Part of a small language model's weights: 2 heads of 64.
Each number is 128 + 32 x the weight over its row's rms, rounded and kept within 0 to 255. Layers, rows and columns count from 0. Numbers have three digits each. The size before them is the row's rms in percent of the matrix's.

# layer 4 MLP gate, 320x128, rms 0.245, rows 162-233, columns 64-127
097:140155122102124125148135126126165111167133137116130120165151155141149077079138173082101154136157101129146113093128132090126126121114105159107157121130145130106183033141178159091124130115115104
088:146154104155153143127145125116174156174144131109158148086140148091130176123157145179091158069107123088118169132190116168164143103062145147110136131088171137194120154108138122126084107130148143
094:126140172095138132119141132108130188137093141090156088115109075152172159106153134155074090121125136156108088179177133160124122085143087113131105152125090135174096112147142198166063134125098058
113:077177122096193111094059110103145106141157163128108103116070124141125160125131084143149096104168070110168126129167137094121119099156138130168072185163133111105132144176072108143157098132119111
090:066174168106126106133153131100061125102095086127098090195107138113084150123142130114122141141124126146091142107130070147163096085142149172158162145080113143106117155110143094124117158168106181
063:150074167124131109102135155150160137139102075077141104182176118124116127132087080193114145163165133048138059126084149122137135135098139106179097054123156120182113126110147132145145176142150063
110:094150152126123142125071149138035176159117122149130084143143125207091090154131097140201108110117156118154121167154118091113160091152197128141119139130083119138133170128092101124193135126073176
112:157146157168098141103103069102149157140099135086121185122100086114138125145137120145081139107060135078061105178090151110122143110099132108132197127083135147180172082086100109158067124085142123
099:191131110168128104113153099153173234198088110149148171154091123138141124122115204115143107087098117127120158128124072063066121105155174135138181122181191121144157070137134102123182157192142150
097:121110139167105117094101109120074027122117118143095165155135137120157105127162081186100201139107148074114092131092141069130108141084090124164110112165082139179172130139141133150178160085155071
104:079181179144132072165106107105118094092075144075146125112125121151123143192111120130112115142148175115116199096111091179097115143096129090153094170165160110102072047103158102118135097140155152
101:135140141139143144165101142105088072054127138172123160187163157146126119163125108150132144179201133124095131160125146079123121149194118127126130167122118187135183153154134080133177089162056141
104:157112106118106113204192135142153126129177176106077077107119075124100094091118106134081162159127164146144127129155122100150181140109184139096115153149138182015121131131110111124125096093178084
102:151153136153116157167131148159136114064122161171107113164051119144133145145172153132144077134109150090192188084099062080142118125134163132135070144150158093126153142179162132124150111203144109
099:148143119134169079103102114095143118132085108154171132116148172143106127065068129198116137141089091127141178120153185133151123103089120116119150106164119146131135048123136147155076154148185119
102:124120123133132098098143136157136121088121157109131189139132144147106105090096192138081137090162153170125090139095136104084101175133095158144117126119172150105152048149055178134130146185083096
103:145092135131136140131103102111146140134163075125144132174149097121137128130135090169101126140154106112100139127137135092158092131116116163132174177176125068130123155095148156116150163081138148
106:084114164116075125108148054169117163143121148147077110119119094126088103107088106141153140121196107144113107149107103140139148149086096126155127096078105184137118089083130128105174134124094156
098:128125151098144127088150089123109104103052106136170192086161121091158109147102102163111112173097129116184131156145119145130090159124150136156136040187147082168117141121101133169083136116093147
107:163090106095173082063169160073119070113129117170121123121123147167178135137126123185082119122098122113099108171170144121093063175082143146154137109045109127116120162149155157104123078125164068
088:147187162100104059168169121074111121164148171110146126118136105192141098113110127112142113138093153103083058174135125094156096136165158138113133204143211095123135164148144067094140143118091139
090:138120130143126101140129113203126152106111098150149149118127166136140085050088151123098101142113132224074076094156137146138103115109123187164024131115119134176149094196133116183130147174101125
093:104159092088114185127102098157082109104151122088149026104081131110156123102135146114160139141105156138148113119140176107121091167127105146135139081163129171091140138150119180151167129133097168
111:153106144105160097150130096140137180190176154171128197127065170183154155090141106153157117156135194121194175091152089097158089106130132108192145184139162121066135100083144136162117123083140067
097:115167138137162033148086141098139164126105086115106142169149142138118140116108142175172128114183058156162141089138130111141082179167167122131115160166133102144065066127122115142127163136114182
113:140127127136134172150160155135150165189169143081078141165146116239149139185076122137135100129146144161152166098102166132119118115102042098132135134080100132143128137096122116073108092121159091
089:130107188156124107076114123117193072082108086121115150145116151171117147192123133186123084158140122135112128114086129092155116156128193118135112089074103109137131128131139091177100151115181128
104:148102163110155151141112165103151089118156112103137112118163205122102115091056179112107165185125118046118098168047101143108148121119150143121162121049130151116082086140140139108116125151154145
099:111182139148117184135207106116106135140133157098131136189111129122133096142127154078155138078115074147156096161114127117120108085124121156073117148104107152149153157097128092124111067107132123
098:108133161099146149134086153128104160154092157104085179066166150153095115110119053136115166128161113118112093157111111160082094104128120143162135135137096146145055114145153080136111191145107101
088:137169154089106187170177141113179128126131131109184111127150072088149168140121137140143134134094091116104110175146120129102121155127173156149091170108131132134155180132072112146102149098140135
114:099122161152108084197116167160176175145080186167154147147158124164141168128076085177093081091111088126159152170141157082191107126109153165138103174111110149124174169118105070155093110121142120
101:145154111128136116106162130181130108147108167117109132103126120138144086129083117131105115165153138131110123093131104144130088161100141105192145193107146180084047073120105140133100168139106086
097:158146103151103150145104129122195146115156158097111154130067110130132154120135118143154147145150160139117185161129057097128172113098113163148136110134164135110082108135093158131129095188060061
085:136110082112164150155113043163070215114100131153123152175128171156156077101182151112106080146097104142066105134131129112086141213126078113178101178116112119100112141140143104110082112108156100
086:160194105118105116131162172096105076132148130114132133190127143134111124148148085089093121095114158109129158174126113137126164138146108163075152088102166121094102106091160128163118142093132101
098:092121103090128143135234075125162071093101103104163150125103144140117071133096083071138101155094164119144099171120143169149121137140131162097169121135109107150133109131168134207159118154161062
103:173157111112122096109096096169081167081155090143142148099118109116098169038143114171163145089153152118195110022137116101158131156097156144118138094189175083117134119065114166138106080122128155
085:138115202109145159108133109108140111124160187117081084146141133199143142071176058079128103124090119177165126070156097103077126132127113145114144156122144216184086148148096116141147062160124125
104:108165160085133156143193124044084127133129166114148134123095078150087168138160214070105060124098114139165123121117117153164113138124103164129113159121088180108132134145112137134129104121141125
086:152140107189150150142098122145118082081098054154155154161159140144145161125122124199120194178153091149128154116112207124130143169111077168136089204137147135153156122133172121208145155147117163
101:144139083115127097099126048128194136115169132120157111102096125145134095113177106148148164124121067143145107145125137127161125189171148081126144172130087112105127065109147180181134132084139130
090:120144125133153095182101175158098111130157115068076078145147169166094164131023115130098100088110079141127195147103099144119118149166137117193035073122145160123151113105098099123187139124148159
097:127135081148141134151135136113207157136120115143135096138112132108163177124122158136186136111143151115099188084155171116140196100082177163093094155096170140118101125087150168124167045093164082
109:184108179158141111131098153159118125138062141110168094151148088062130112106118110132138182156116104088128161139157146124109143135119100135109157120105118112150116100105124145085088093079105111
092:135111166094162159153196137093192171148135147080156168150118117108119105128144157163096097151165180148168132136166121143147088145078121087194160081103093127160092136136093156115110099069148141
097:099092213095109091085078119146152154121176182132120109159124072131109103148140118073111100168130125072098051122185124103107176099159090130116132107129168157105155073072142127199120157142080123
136:120127143064119096102147104150112062058092177124121164127093103084121135139097121191131135150149124164169094127123098111144107208117090169130101097140179120130138096109155162155139083161126180
106:077163086131144106166148132055146153149133079110085075168170098133113164150157150137134127133130100106142175104134063143178084157134145152144092179121156139124134051134077136131107121156102157
100:174164129112164112171127142136102093133089108079125166133123150069173113105103123185086161114142114221116084155092146105150101158143092126122151095138084086098084163114124095133154113127101107
095:126211091116117105145125165047142085114124226142136104125103151115178126123142166132109115146114183210109125100150148144150069150084154133113092074103128099129137117114123063126159153120151148
100:146126091117074078121092165112145069124154122099113139134088173129108140078117135191149129139138121073101155098125121157147194173135233131179113184087180112105091176145181122105138091163170079
087:129124139145161110118118116116123140146100179179186169163119145165097069147090129116144136110119201120104090120105111113189131155080116185078144140120087114130184126217168145143129153165066115
099:127125090068159172138100077177114133137142186083136122143106118144106113147115157137082185197047123104157085130186038165138135190100143137139070114074114127143164099155112147115110090152095116
086:104102155125104133152096148093089136142144114133137128044109129128088138106123090113114095142115111121163155092139154100154152098177151141141129104168185144107109176145126065106125134160089084
095:141142103169073193128170132018106145112130093134088130139159118111125115125107125132154121141105145100108138105114169112103127158112079163152125134060149191086114153093104175112202108190134075
106:118156125136049152168110147160110152135174147111148087211155101147097095085129154137140070130114101072113115190099137120172127127133181113110116141152160197108071055110118157156107238147168168
087:116146113146065139154143193159077153062137134121147147099152152102148091135137149128096153098170152123092116120177136109167119099094164186149100112138187139123161088141171116151176039121105135
104:114143108122131116122167150107109157129112118164150170166110134134159111148125131094179105116143099018173128141149146171118125143075190162142155129103154056091145111107118142188124183126202089
094:130089104138065095128165091114115110122073147110124148167065131147173083179050115143137083178135089105148124104123115123104102146168096155142061142088116190187158105122079164110084165126154132
098:120153138087211087124132120128107137144198148105117157125177148135122115189104166169136153171163098099188122100193118071090140095139145110141092130084160111142160100158168121127159121157110120
107:054172121099107168174173099174133110076152175152105131133179161131086139116207115121177141097085087049139123127118149139089160154139120102129194145100185095180122112078148178113112160170149124
094:119121132118150174044091123136185138153178165126144108183086119125076106080173087133138131161117141087213122132116125076164108072139158122170141094062098134149093122160140150138116162167067128
098:142072175147112170153149143115201119039110084134116124179191140135103148136108091177133104118126099091117129092120158132102152090155094118134128142130109168093160120153091163138147137127079107
107:151148088122186086101144097177078111124043117121141168073153095136117123134116048113131127158140138056121166175123106203139193139083104092148111128200075171129135090092143156123121137104130142
099:055135204080130145141118126141117111105096070136113166113111154074100107084162079133127105115157086173134138122090110070148131153106086092175143153176143149189154112149183146111144131074132089
082:144103118098128112158088130069104168171162130078120133194131138137133099143110151094130102140114152071177131138170129113101127163172140133107156154151119118084146143101127145098145137131132177
094:102100143180102183110096117136061154076130222158099104132121104188092163096128153153130180142090156142145135076071159147126165094112069152134146145071077112124125130093094074170109148155163154
093:076160116114169168087123099125154147179140094072095181162116117103168113135149146103129135105101172149090121154117094133080139126156136125103187120185131094135166109106150100167160124151101164
101:083125130194068159082073198199159090138114129097100122086135080154063107151130132116089100096116098094145174112163092099135142100134171168073105096113125125173196088086101143155100100106107119
102:085105179142081086171144085188129162135133145079104135126157121124058142116127117189087080173126126095132170114129175108106124097076129169136098108114055124143205130127084064104105142173124126
093:161117096124159046093106204103143134134161102127075133072181146158167139120123134100178111097120088099138101162120111114130108154113126156193091142157125116159134186124145132121081133178114104
# layer 4 MLP up, 320x128, rms 0.241, rows 162-232, columns 64-127
094:157130113178137115140079099193123119102127134073079179064124076169134121129130075197103129149130117236122164144154141135128111085127119100113051074152141109143095185150138100091100105121126111
089:115149133117139137152118126100102111164144137166098138129126121151129140109208081109132103179124084133116139137091148134137121134139120106146124079162043134112193159171117190136172129142153123
099:104143141138068119148128150149125138131159128181124182053132118088184155138176116125117114076046145051176125157099125120119086139060136133104096150136087082165152160131128120121078183150125178
107:156107124165093106167143171106110133130126105083143144099145075120142051161161154112078101118048143104082075114096122159133124100103157145092137078150178151133140155078112080127164147175129109
096:076138083147094106111039133150146117152195140162154140088127154121158152112115140138116092131111118131149157115135166075152180143120115165149059173166161069169115108148073093120183056094165176
056:130154149083120094134148123114169112141117155072166128112175132123135124084104127200124105128108137120141110153119140125139156089130186142075137177133199102172088158187177151131109107153127127
090:133138151153084108138120151091082134113138163179106097174118095067111183151163141131068122077121133099138146078083165181145180114127128142134198162099171180117134146139135078119168062157108199
115:142106139144142132111121147183147141140129163150116194141152117156091138137108124057133124111150088104080117079162135161047133107180207171129070106106088129082118109122128102161140163064111109
091:120149149103142140113142162125094056112153149162163083053125155087185154159137126111142147124132144131154117125095170175217176168026120121126140078143164139142149118110134113148113081103120122
109:116146116100176125097116147071101131102188146099130122071131096116148170133136181097133153079137110186102083118143102125132089135142157173163129110147087072133138126135144107157140094135117141
109:174110104096127127158133130139101140161189101127115164153120160087150161117065148126127202119092140098153117091122154143102137135144104146113195132160067102203131127104147169160143147097116158
108:181081108131081112136086142104099136130113098135172116174139105135183125155150161088089113123099145114165139111147156089062133159125101083085136110137133147119173104073100073137098145141096170
103:150113170154170065118083172121162130143113178103110151144142127127078087093128097171099182147153122157108132058108149137140083100126125104125095130100137155145159161120114096125153163135153117
098:099046077126111149110150156109164103098155094163129137105118126126133151148103136111110079138172162129132090103181127123098144132066188124061096118199099157151120091080137164126108126084074128
111:098117228143145126123129064175208129118139181095120104123131139137152167123144134099119133172048140179144112172121115083150102071160126154085124107151137176150117132076034086150107151175145158
094:195167105091137126103109110181123122120203141142076162145124101067153179155147116095118039096116112148128113078138163079110192197189158066141112125138176114076116193114111128111121120121124097
105:062175121112118158100120146119173156157148055146086139172113131151089127158088115112166134110111123126158151120121141152126111101124165094098155173069132115152112188186132110126120144139185149
100:185149122149121126153164158130186094065158129112129147134130113132122176146074121125162116158139139153109153142096129097064132171152150174080150174162162168127153133117099112075127164092067098
098:107074082151121133142147132193184122101134152093113045103115146146130066160131132078182191125191094118123160148103206107132144070152150158169109142103118089137118064083199128118209146150123146
110:106107186172071165135118128169198167121098150136158139074122107062092131146125117058139098138109118104130123166071146075138111119185074096134159121119091166160133133142167091155120105125151169
082:133081110156144155132107129156177093113120079126117135145114139101160095183143108159145169165212150125166117083077166140158155121056114145184082074102092150118106109120074117123143123127171166
093:139157170069102149131127068155152151107103089219095103140159097041099078084145095109099115119102136133065109114159103136159108086121151181123095085090153067081099130144177076201157116159144119
097:094151173116112184133141105153162072171165107105148142142113128143140098098140155128125167157150151107105116112159105105109144174157206104069114149136133124146137147130118147109141110186125106
120:115115112152175085124101113118160128115087120106175220150116177147146133074135173125156161181121080135152169155074059125105104097113086152139156160121177153173166122098141169112080162104124164
092:120142104110145133110082112112174172119060120097128172154098102142146137124101140118111168155156115115096116134082116117147129097171141150084113111121105095190173120088080137136178164112111151
115:119131130087143083211138149134108125101133091143111136160172164217129131180143195146139042142095185072185072102128174095126090155149137124119159126090107133139194176101119130085092198124129110
089:104126135117156129079102177082090149150116112134160101133146139102170137152107122103131108094113095124160112115148146130111041087113066141093164178163128139139094124165115148102111116150067106
105:131115105175106161143201155164163154157098134102157181153105091103183123196159164150129080152133159127136160128123091111135106119155097089107155135129161136143145132148136139071147092108117126
118:156104134156065125110113129090169097112174134074152111150130086172165107135086118112105105152104158172153074109141196141187131131109100120122183088085082166122161124077052141101052112155147107
097:122149153222102108099108121059125164195122131154122122133163112146109116131091102080155155089145185161138090084067105074090103140178074172144125169106111099101115068129115124143188157134109174
097:095134149074092165098138083148108154131081145184159113183136189126173114149137162116189067141104156100181088138114159154123124160113133082158134126124118150104075074157194206125127131068144115
112:113214183167180140139118104166120153086101121120153113105137126141121157098140182084168127097146124141159165128151149162122071094136135089157116145137179149130142106104130144141092122182091127
101:096135166123174119152131223098124143096125113125096176105148098102119126140078103021105145112104154166089131197132144163128160113134153121057166119086179113128098170121191111122110095131172161
104:120172140138099126140133144144110135102099106108092168104108122133129147124109126079136201117106065121105147160076158174144168118101134127186175138085066155142136032062154171145157095208074112
086:139051120122073137130158099149110140152189145126138153176126173166169140103109188129124136168164127150098147097128191138138171111150217180180143089075137068073110126113160117121123116101143149
089:116137172181075119152146200081145129130192113086106094116142125099194116092116166100127130164124131070176125134081088116135135085198108205129123115105179098171154129150103152142115111170102145
095:178177151117116130188122165127142135178121089160095131148091112131147119165148128111164180154069164126107117146104125094129113124118082142124113107134125186108052126122144093160097117084142118
100:119101070161132106123096109112146140084123170131096134206131160110114117152142149097118166168102082189053170154156145114127165093150108109139080164111146096116068133173177156124069152164119140
092:118110128130140136141127094112114111152112170094058091124133155139097177063169090164138110112101138142177211115146072162167152157146135139059085159102194160175127171169123114119100053131094114
107:156163083102152078104087172154115172147080107099160081085079147118115105093101153107148130093117186110141173123116112156146117158134117137158080116113136205137127101154237144166108140145136101
084:133088099169145113142077097094103076124144094134191127121153209063156070128059141140128133151135094144114159135096156109146108156156098144140120151124196179143103144179201117102116138125166118
099:159087151152057159108104128133111147176101139177138101141158151118136125166126151142095122151127145122057073133170118104103200151090169105153109101103208065157084101119128052069086151149153172
095:062116176104144101148102142158122060189155164140130121138157185147186137130075102195058122169101118103104094132116116137101139176153158200148140130090112093141136120171081165150175156092122071
099:136101087108168121160089136120109171135123124091047130159095122117135116110077193145051150060142092089086127107175130119134161174163121130175147142105116102101096138110118160126091117135179166
111:111115122138174088127101111154145137142112153160117191152164130143146070133166213061050114132120126101116084125127162092181095130175095098164134097118107112151160124170172152146094166128134111
094:085143079131146074131073156189107127126078164146100117062125209174117154116117116142111175096131098066142121127128129126116136142114115159169136203108079094116130141107097105180158162080124140
090:111150101141146168116111076108120125074089146092075153096173141141144152096161139222136124105136115082143147151114178123158090158126144135159149068177152107152097192175133121089161085139114123
124:213135132161096105161135086165102077121192128091153103175168106118087168148115181160146169133149177174084141097159152142147149119112107069115085118115078151114141126102103134095105124098155140
105:151094077158095129127075142087150111102107142127153128156139125145125130153088170169155181110166156111117184112089199140068135131119185155109073144113107142140080097139156087125119154150091141
105:149119101131091126166162168170117134148115131095138153147173163093120106147132132107110137141102112164156098142114074196156159146149056100110072178105102147098107120088125096140151113126145082
099:152058113145148141087133112116126094086188113054170169087132065124135128132132114133093106122140104190144161075144124120138133168119078143135153142160118097201173083142104200107156119070137088
102:123188140088127184098134177116104105138174123150076095150140144121149153120158114092082192130064145196088172152151086134135063124121137123107118185114129164111158164103083181130110122083121150
092:153198160109176052124168119127185151085081127137131169135121154123153099117095101097152093159094116202156130131150103184109105146167128147068145092094121100138199154161155152072145092130112125
099:167176134134139112163144176170099101086124226132127112169097130073185129103103081120177096115162151100146090150154118152108108115165168135146143145068127107145097147149163115130187101164127113
088:105103131150108108123121099185124117080093090197097141097098200138166128112120148144142124072133146111172164120165150122148104130071161202168132200139166132148063072143137139102080102140156111
091:086134154135133064100151192112126110132072101171110089128075137089112134102137168131077144208190167084109102124146150095154127130097179119134176082116157074083140128088132111091145146122103155
106:135107130144117083123147118113120167194155096160159111163161135119069141214124139120111072150150117137158097067159177175160133066141129131101114092073141152188111096148190082138074153167172170
092:112128165194129141082123141093200081124153093108151137133105104159127140129107109111166163113106102092072150117139143126092142085082121114139159145079137105133164119072114079123191107120151110
103:091131095173135162161114163087120098123107116122154126109157133133192143167139087121169099129131107127096139056100099097163164147161090131144130178121136181165109127195142104076171124124157128
087:050094132120095120087096146099115136203066175119152127138143164187173091094062144143105094150115118144067155157134170114117098120111130089107108113072140131153121097126113146096096167135157124
098:061092111110164137085160148132134150180175111146116128097077131098173111162106096150110095140115135081131118115096145100126132117099106092162090117121093151141128091126187148096195114133117137
100:147053116138141078182138197184087104122161213110124090151141106148127145137120123124130149166087139109141149142126162151160183144046105168145119121085159118135130106108122122076188097168130153
095:098119144073119137094087162108112147142143139181098080147099119118076098114088060123107161164153125064175143145155089086154129146173145115190105112094116156111129072155136141111172075204098097
102:110081178096081110124171149073105192128134163127149166157108134155151158180157114127139140191094122090144095152131149148107159125144161122155106179094102156111099129123127122113131165117187178
103:160102164162126133163090135154082129132146110139117098129134126144174148106067116118113214140181150098090076156121138156100141086151082085166101084116130115156138158087193061182121111149103171
083:206125046180052129135128136092178074099168128139116171155137121129113157155086138092138158124114154127153176101157169136131141133171181125111187138119150151076125128090074122173119113102097134
084:160106102163123112117147117127194064169143142180104110107143138142136153143134162151102149136115080191085111160121115133106142094106105111163151158117176134163090160127110135137128072094095103
112:151034130132124170089130108151081181143164172168102140187134101164132125144124132131162145143122118137190166118111112132128135096140102162097117059127060149099145123054075122154135109149116150
094:070178116105169149124149117111130153126139134177096139148124159088169149132051145133119146117170170099111178133121120086151197184113235110111105107170168121082088130102205137102143080146133184
094:205092108105170117173089065094109166153141153143163127136108132100147164138175078159102155114151144165096144124127144098081126186198131071127185168126083138079141160192113103125117114117155145
095:093111180089095123149164093124110194107134107095147065145137074193132095180142123129089062158120123102136110099156166141135077174173160109164095124068131156098087116115165096082123150168173158
# layer 4 MLP down (transposed), 320x128, rms 0.217, rows 162-232, columns 64-127
097:081159128080112122105099142128101139133110180133092136162170133184118152162146143066189101117133169092167108185132106150119143149150111126178120104141102113062111104135136127112107099179109085
096:141116116214065114131107145090176081105134045124108156148131134127128185102186128141126138152148108121104152076134112144102133123119051138149080093140102092119111115127122115122116139133128144
102:147145126129193129143133162138156044128129130121085107193169148159148115157183130079111115180106124116120081109126073148145082119201172178098131055099123109065132207163121150073114105127161157
093:157108159130086148120038106138129123124119086119154119128128144128080125091084145108138083058155119114141148167127102153166133183152099168183121122167099136137135164165082142122094145122094156
092:140156193063123175141151156074092153152076158118139204147112118120113114119182119158100170078107175138091116058156130108178096087162095137130135102136139107138132158145105166138101106165138170
073:105155109082128118151112116123154154142141117188108140145129128104148159133115096177099172105175198086189106101166145140149143113110115163116159131145168134120110128120108100131113128152124133
094:171061149153167107081160160120116149150112120165138087170138144064139104149085124144091084161127152101083100079176119135130073114089153096191146075066136082085109150096165129151076125137115080
111:136138157136145097138106171105082114103128120102174133117099138063104159029027081148146106118141125151150104136158166140194155155160120131071168125199152137144144126095107166172094125160160131
100:140144105117187149073136118143132103098158099103091148140204112151125149122119074120147096169182126089110129182118135185133165063075088177099119139078147154121071151158145125164116067147141124
098:107135152129106082160118111205125198181108105095125090168148130068104073113107081067121098128183106120108163102153171075085138074106159056151169091102072081126140104071139159080135132072121139
100:155120064145154128139129132199132070135152122070037104136097156131154054143143154181145152122158147148145123148116152170113094117081151149080135157095144196110090104140107121095186124058127104
105:131151168125147181102117128157159121118120165119130104131109121156027148131130141107180122164164109133119138113153129193140135069135114179145122095068115105130130160138109107119162098072159090
104:178149137060120158136107161022151137061120141214110149170138150077158153144155102125127132151126134193135089166130097086079151166159126142122163104097145140143188120133087084145150089158087115
096:132156126115149112133151100129118130118129142110156099102135124150140133144165123134125130139110169151076085106174130127196135117098126138102152142063171110069070133148135107075154143109170127
098:122139117164131135166115146133184072167118122166133076140107221103137107119165080133122135094132147141123151142119169123080176148130155126191070154096114142184157121161124113167127105138189104
107:168138107151191150137109115133098100110129131166168100128156158128111080125157101104121177110167144146108173060189098119204150138076113174116148086129151047144128132143111098114153135103109124
099:115064142086109063154165093119106200157073160123126100084093154134156143109092104168195114146157118131087079121203088140144144205118133150148137111164077151100166081103137109151128102115091086
099:089106153175116109137162140088061072108118054160157153125150121093113129098160121146115120095119137142142065108152133124134116148134109157123090179115135155163140153099128127146190162107151171
103:102177144154159127117123108070138156101102097190083158134128102113168155136128069106126149125123123139133200073061124146157166138105130122185131116113081124125165111168123116171137082098060129
104:140109112084163110136123097171179123084124143085109124138128151135154048161172106167164138123137151044088103096159157192120143142098144149141115112153214096118156196122152155105154092148176118
096:148164154152169119126179194086142103132149144181120138121112141121130036154125138093153118178140141110074154061111099103112131141126149145164176099113110183093211160103138155147107099092066090
105:151128114093122172151112106133159131151150120147097114177173124160104062074158136145151122092150060139163105100131136146147129130167103146203145117091120112156104176141090107164079146153146084
095:147143129099125116115122157131157158129096139116107089158148164121180180136188132127108119132110099124160095132166154165153130118084137124151117104170148104097157122131158164166131151067123170
098:143107151123096173111135148135100141141104133149171128104120104103126094115119162124122047081150111146082184157163159112131142184085145111145056151151121086121075134142168112187132122108137062
100:114103078106114115117070067113125113129162140157142131121154107107144166190134177145182151109134018074163116163165121161154165114140080094084114110127110171109157103149142115166104116072133141
109:088119165080147071132131088122147124142094163143116163049114135175133165126104160083184200139119104094093137148107136110054098109180114146172104092128082126137104148072115097145152136141124148
094:127119174056119111164163081141124128136153116175132177084154128119088103124117141109164129146147142096074146136143129087117147106072149138099105159086101133154082149136103134188113131076134140
098:109107183082209169076157118125097167104122120134167144119145171215085129137115095125103161130121019112117120136123125142118151143111126142119121143090104128117070065072151127143080116093185105
104:087148128146149051074110111145100160095146163125133140117167105119081111166179155164208151112084109115134120149089152131124108169138135156175079169099114117128134136176136178086116145155105179
093:148098116118143058143123104109143140096169208160094131175129167162104114162087131105121141125122165092130119113112162138124152118104175066116146112114089109140122157116122114086109073158197129
103:150148162108131089180137146087108148162164092168044088160102071115159091095128180141094156129105122121122146159134097161117156133129131104101143094177179158135125164161135077165096160126212125
110:094134113139178137114095151095128188077151158118154189113110104136114107184085128089143158111119046092077129151124120172113068076134165100105095134137123100141142139120129136211125079123135161
105:130102119143093163141126090147135137139127127119139095135095167153178170154148144112166089165134101076141173120185150159072136173096171198150159178175083099148102098088077153162164144092118139
092:207165121124097124082080138109107175178138120084144134168098153124119117148150124128150101136145143144079144109178107087139125149094048095127088104123203121142105160150098086140151104102157055
091:114118134129088095132111099121080118110183145104086145115125106119122155138057096180123121142115116120115145129062147102157167136111112105091097104137158111131075080125110122111108191142149172
094:144172113206161114132113102158157100178081060127172112123174170153182157159148140078093206126109127207148112145119139116146137128119160050123163150103128133119161106122125102116126099172146188
101:162130110149128171154099137144066083142112174114092119085162099170170088115086079133183129142156109063135131205155162119195109167104121109149121097115128177176116101115106170152127150143134140
107:104159164123102191140197118113162149209128091135075098127066105138113112125154110112105141152097125174133153129199091137121111099103093163174107127159133203098134108138141029163180126109118136
096:131136126188127081139135140076141158162080077065117075094126107118096127143095131140113108090156170061092104199147093146108101144056076143114144109123145121129141184152119113105089118166130110
102:127184149162134185159146128084097140150131107105119145138126111122124123080099126122153132075142076105190133165091048146201096111135093111072107127186092173154153129132152095170121072087097102
101:115142102129111148166144054126103127071145074089146127145108164135168113144136181157143064150110120127132137110119139154112161108101139113116137164102170135049141144107097172160129153146164178
103:167158139078133111163160056127119105134090100072126119079115154104117098103101177174116128114136082132155111160126125115077174098134134129158170118192121095133118078172153096165058113109145182
097:128122115122142126144149086077109150119119130138134104102124097094114080135141084119187121097137107110081154153132141121118098135110129041073104034086132135120150147132117181125126144195169120
100:117119153110114154088109124123177156133096121133105142162105146111107152137151116109162167114149128116183135119085113127103178059105135154118168133124155121123087198141147150146174161103132143
104:115135147137160154087109103132101126122145082114181114128095098126128107115089122183137130127092077148138123177122117171130114086108249185161149195140120118093131194071140143108073118016075153
096:156084163041114140119111091170127137116075135103193106232103129076103071135101098159179107095131097081147132140114146097131183135131134131079183125114145164145118101136139095136153150089153164
101:136103114129135104088142095194090130185177116126116130121067190222105091130184158110115093127152155160140126120145110149118163133123185152099137155123105176107106096140060182107064112200121158
111:139085151130115157156119111096116136178109103096148053105065084118142090124062143156092109133139056147125104131145059102153157125090106153076159134166080094142140120160130115161097087155046131
102:140174148113091119121138127102101104118137137128032142095129131116102168138143185149172096134129145102128144128143096162104207142116160168103169087119155126116129144137099126073067129106171116
101:176102165111123170099124101150113130138118152088140100183090116144121179128153139075184138201145067211118187117108126199115089166177095113155138152188109129112083152143112158097110153132162118
101:144150135147151120145150121090106100077108075142066095179135091142118151109170165177157151170138095098165133179059150128149108113062104135112160079124092118087096163085116167095140145145160103
104:136136129134125148150107161125153141116112124072127144177166169143134152103135083114048118144141102195098119120127198183106153137093146093155160115102085197136163117099108155121114024142132112
093:159155141126064118105103083139219110158114132194145079095133109175062124116178127152103155164141177063130117166111121165103145120090131144099110159155165190164101142148072172134101144151143199
105:100100101161167171166144160147170180162134158129153109106095127170107122171108076128096120121115084140159151156087170166135189158117149131090128138128040153115110074088144148091172121195120132
097:131065108113129120117118186121127115089134130124118163134136071136127172193114119153114141142136161116110110123161140149102077137117113155153155123120166118118175185120151167204163174099127107
098:200113146149130165127133106088121103128127129123135140171213113163106143163159165128110135069065097107130086112144147150130144143120117119162089134103078136119078184153133211152138044105128085
102:109156154134149141188072098106101158064188061132182158126130145122112176126207090138093175111139159114092174116079113127083142109145134143102066178125125160146170140136132070100176138102134123
091:169112093092141127173102146091107108137126165122141149076132136099135099092167143149136125129155125163120154129199153128147088162174149079095142063116190148082100159122086187119085123158134141
097:089104107133105132104113116146077169118106108086105099091130151124119135146144120118086088126105067216118151122151130126085082101098121151060118212131096079180142113118145119114065119092076111
099:104101108145057093115140168137093134122081076096146051175144156115124155093111092179158146112113189104096117171176110108114102173107132139095165123088150097132081153146114136115066111128192163
092:150150146186135155161130146076099148141138100117147163103103077115083119063103145080165177108151103158159196178143105113085143157111104098108122188126111091156086236108120130172140112112152177
091:117083131149139130142079091098116168144132115131154143143165094096114169149060155133153164102123127137136117141190081141132134116160140088139171162173136191131132201139043205152112101161083139
092:166120138107106180178095176085074124110115145123137133122134049151154131105113153156092129169182128190107146119111182109104133056129100100071158163079131215085155139124107118132094127097132168
097:141132075123146119089114128174154075135158123088112118117113123157081104073156119143127143156132157169154129128135096107123134109087141154094153122110177134139165125116188147091186015123144163
096:112152130114168106161131122140159092065128073107140160171081168109127135147177155097252140129154181095160135128153085115119117088125140141178085148135194102117151122155166100063125101155198107
093:097195161165091161102150098131121083130143115159113206186184108104127170070094152169133109133082152063154146140127098093091142121093122048175102194150119136171155088126143134122161093093138147
095:170118120129118091161072116116067118135095118138097145180165121193146127133106169101109127129102184083142114169125108111134150119175127103177134156114150090106128140136135099107129123158083057
098:169090168135144122097151135125119104130163129084100143134094169061168125187128082172101130149128171105047143105150134128092074164000158160155119144116124111138110156110177108109146109123126116
095:132093139149126163204128100146140127112139141146140143080179103103106149167144140114096142167170184128158131157133118113163103172115140140178117150128180102101176142154120119064126139100154146
098:164128145086115100161145122118107147125163164121107149171132126094120122192157117128160152129102134149131150073117122093117112161088073132136072192153198089143125135168125194124123157196096128
102:136136122121131135164112140226127121128120110105180089132180101142131124160150090140154141116145192145099142131113054131090178128150163044141176100136058118132097128128125099203139146171187160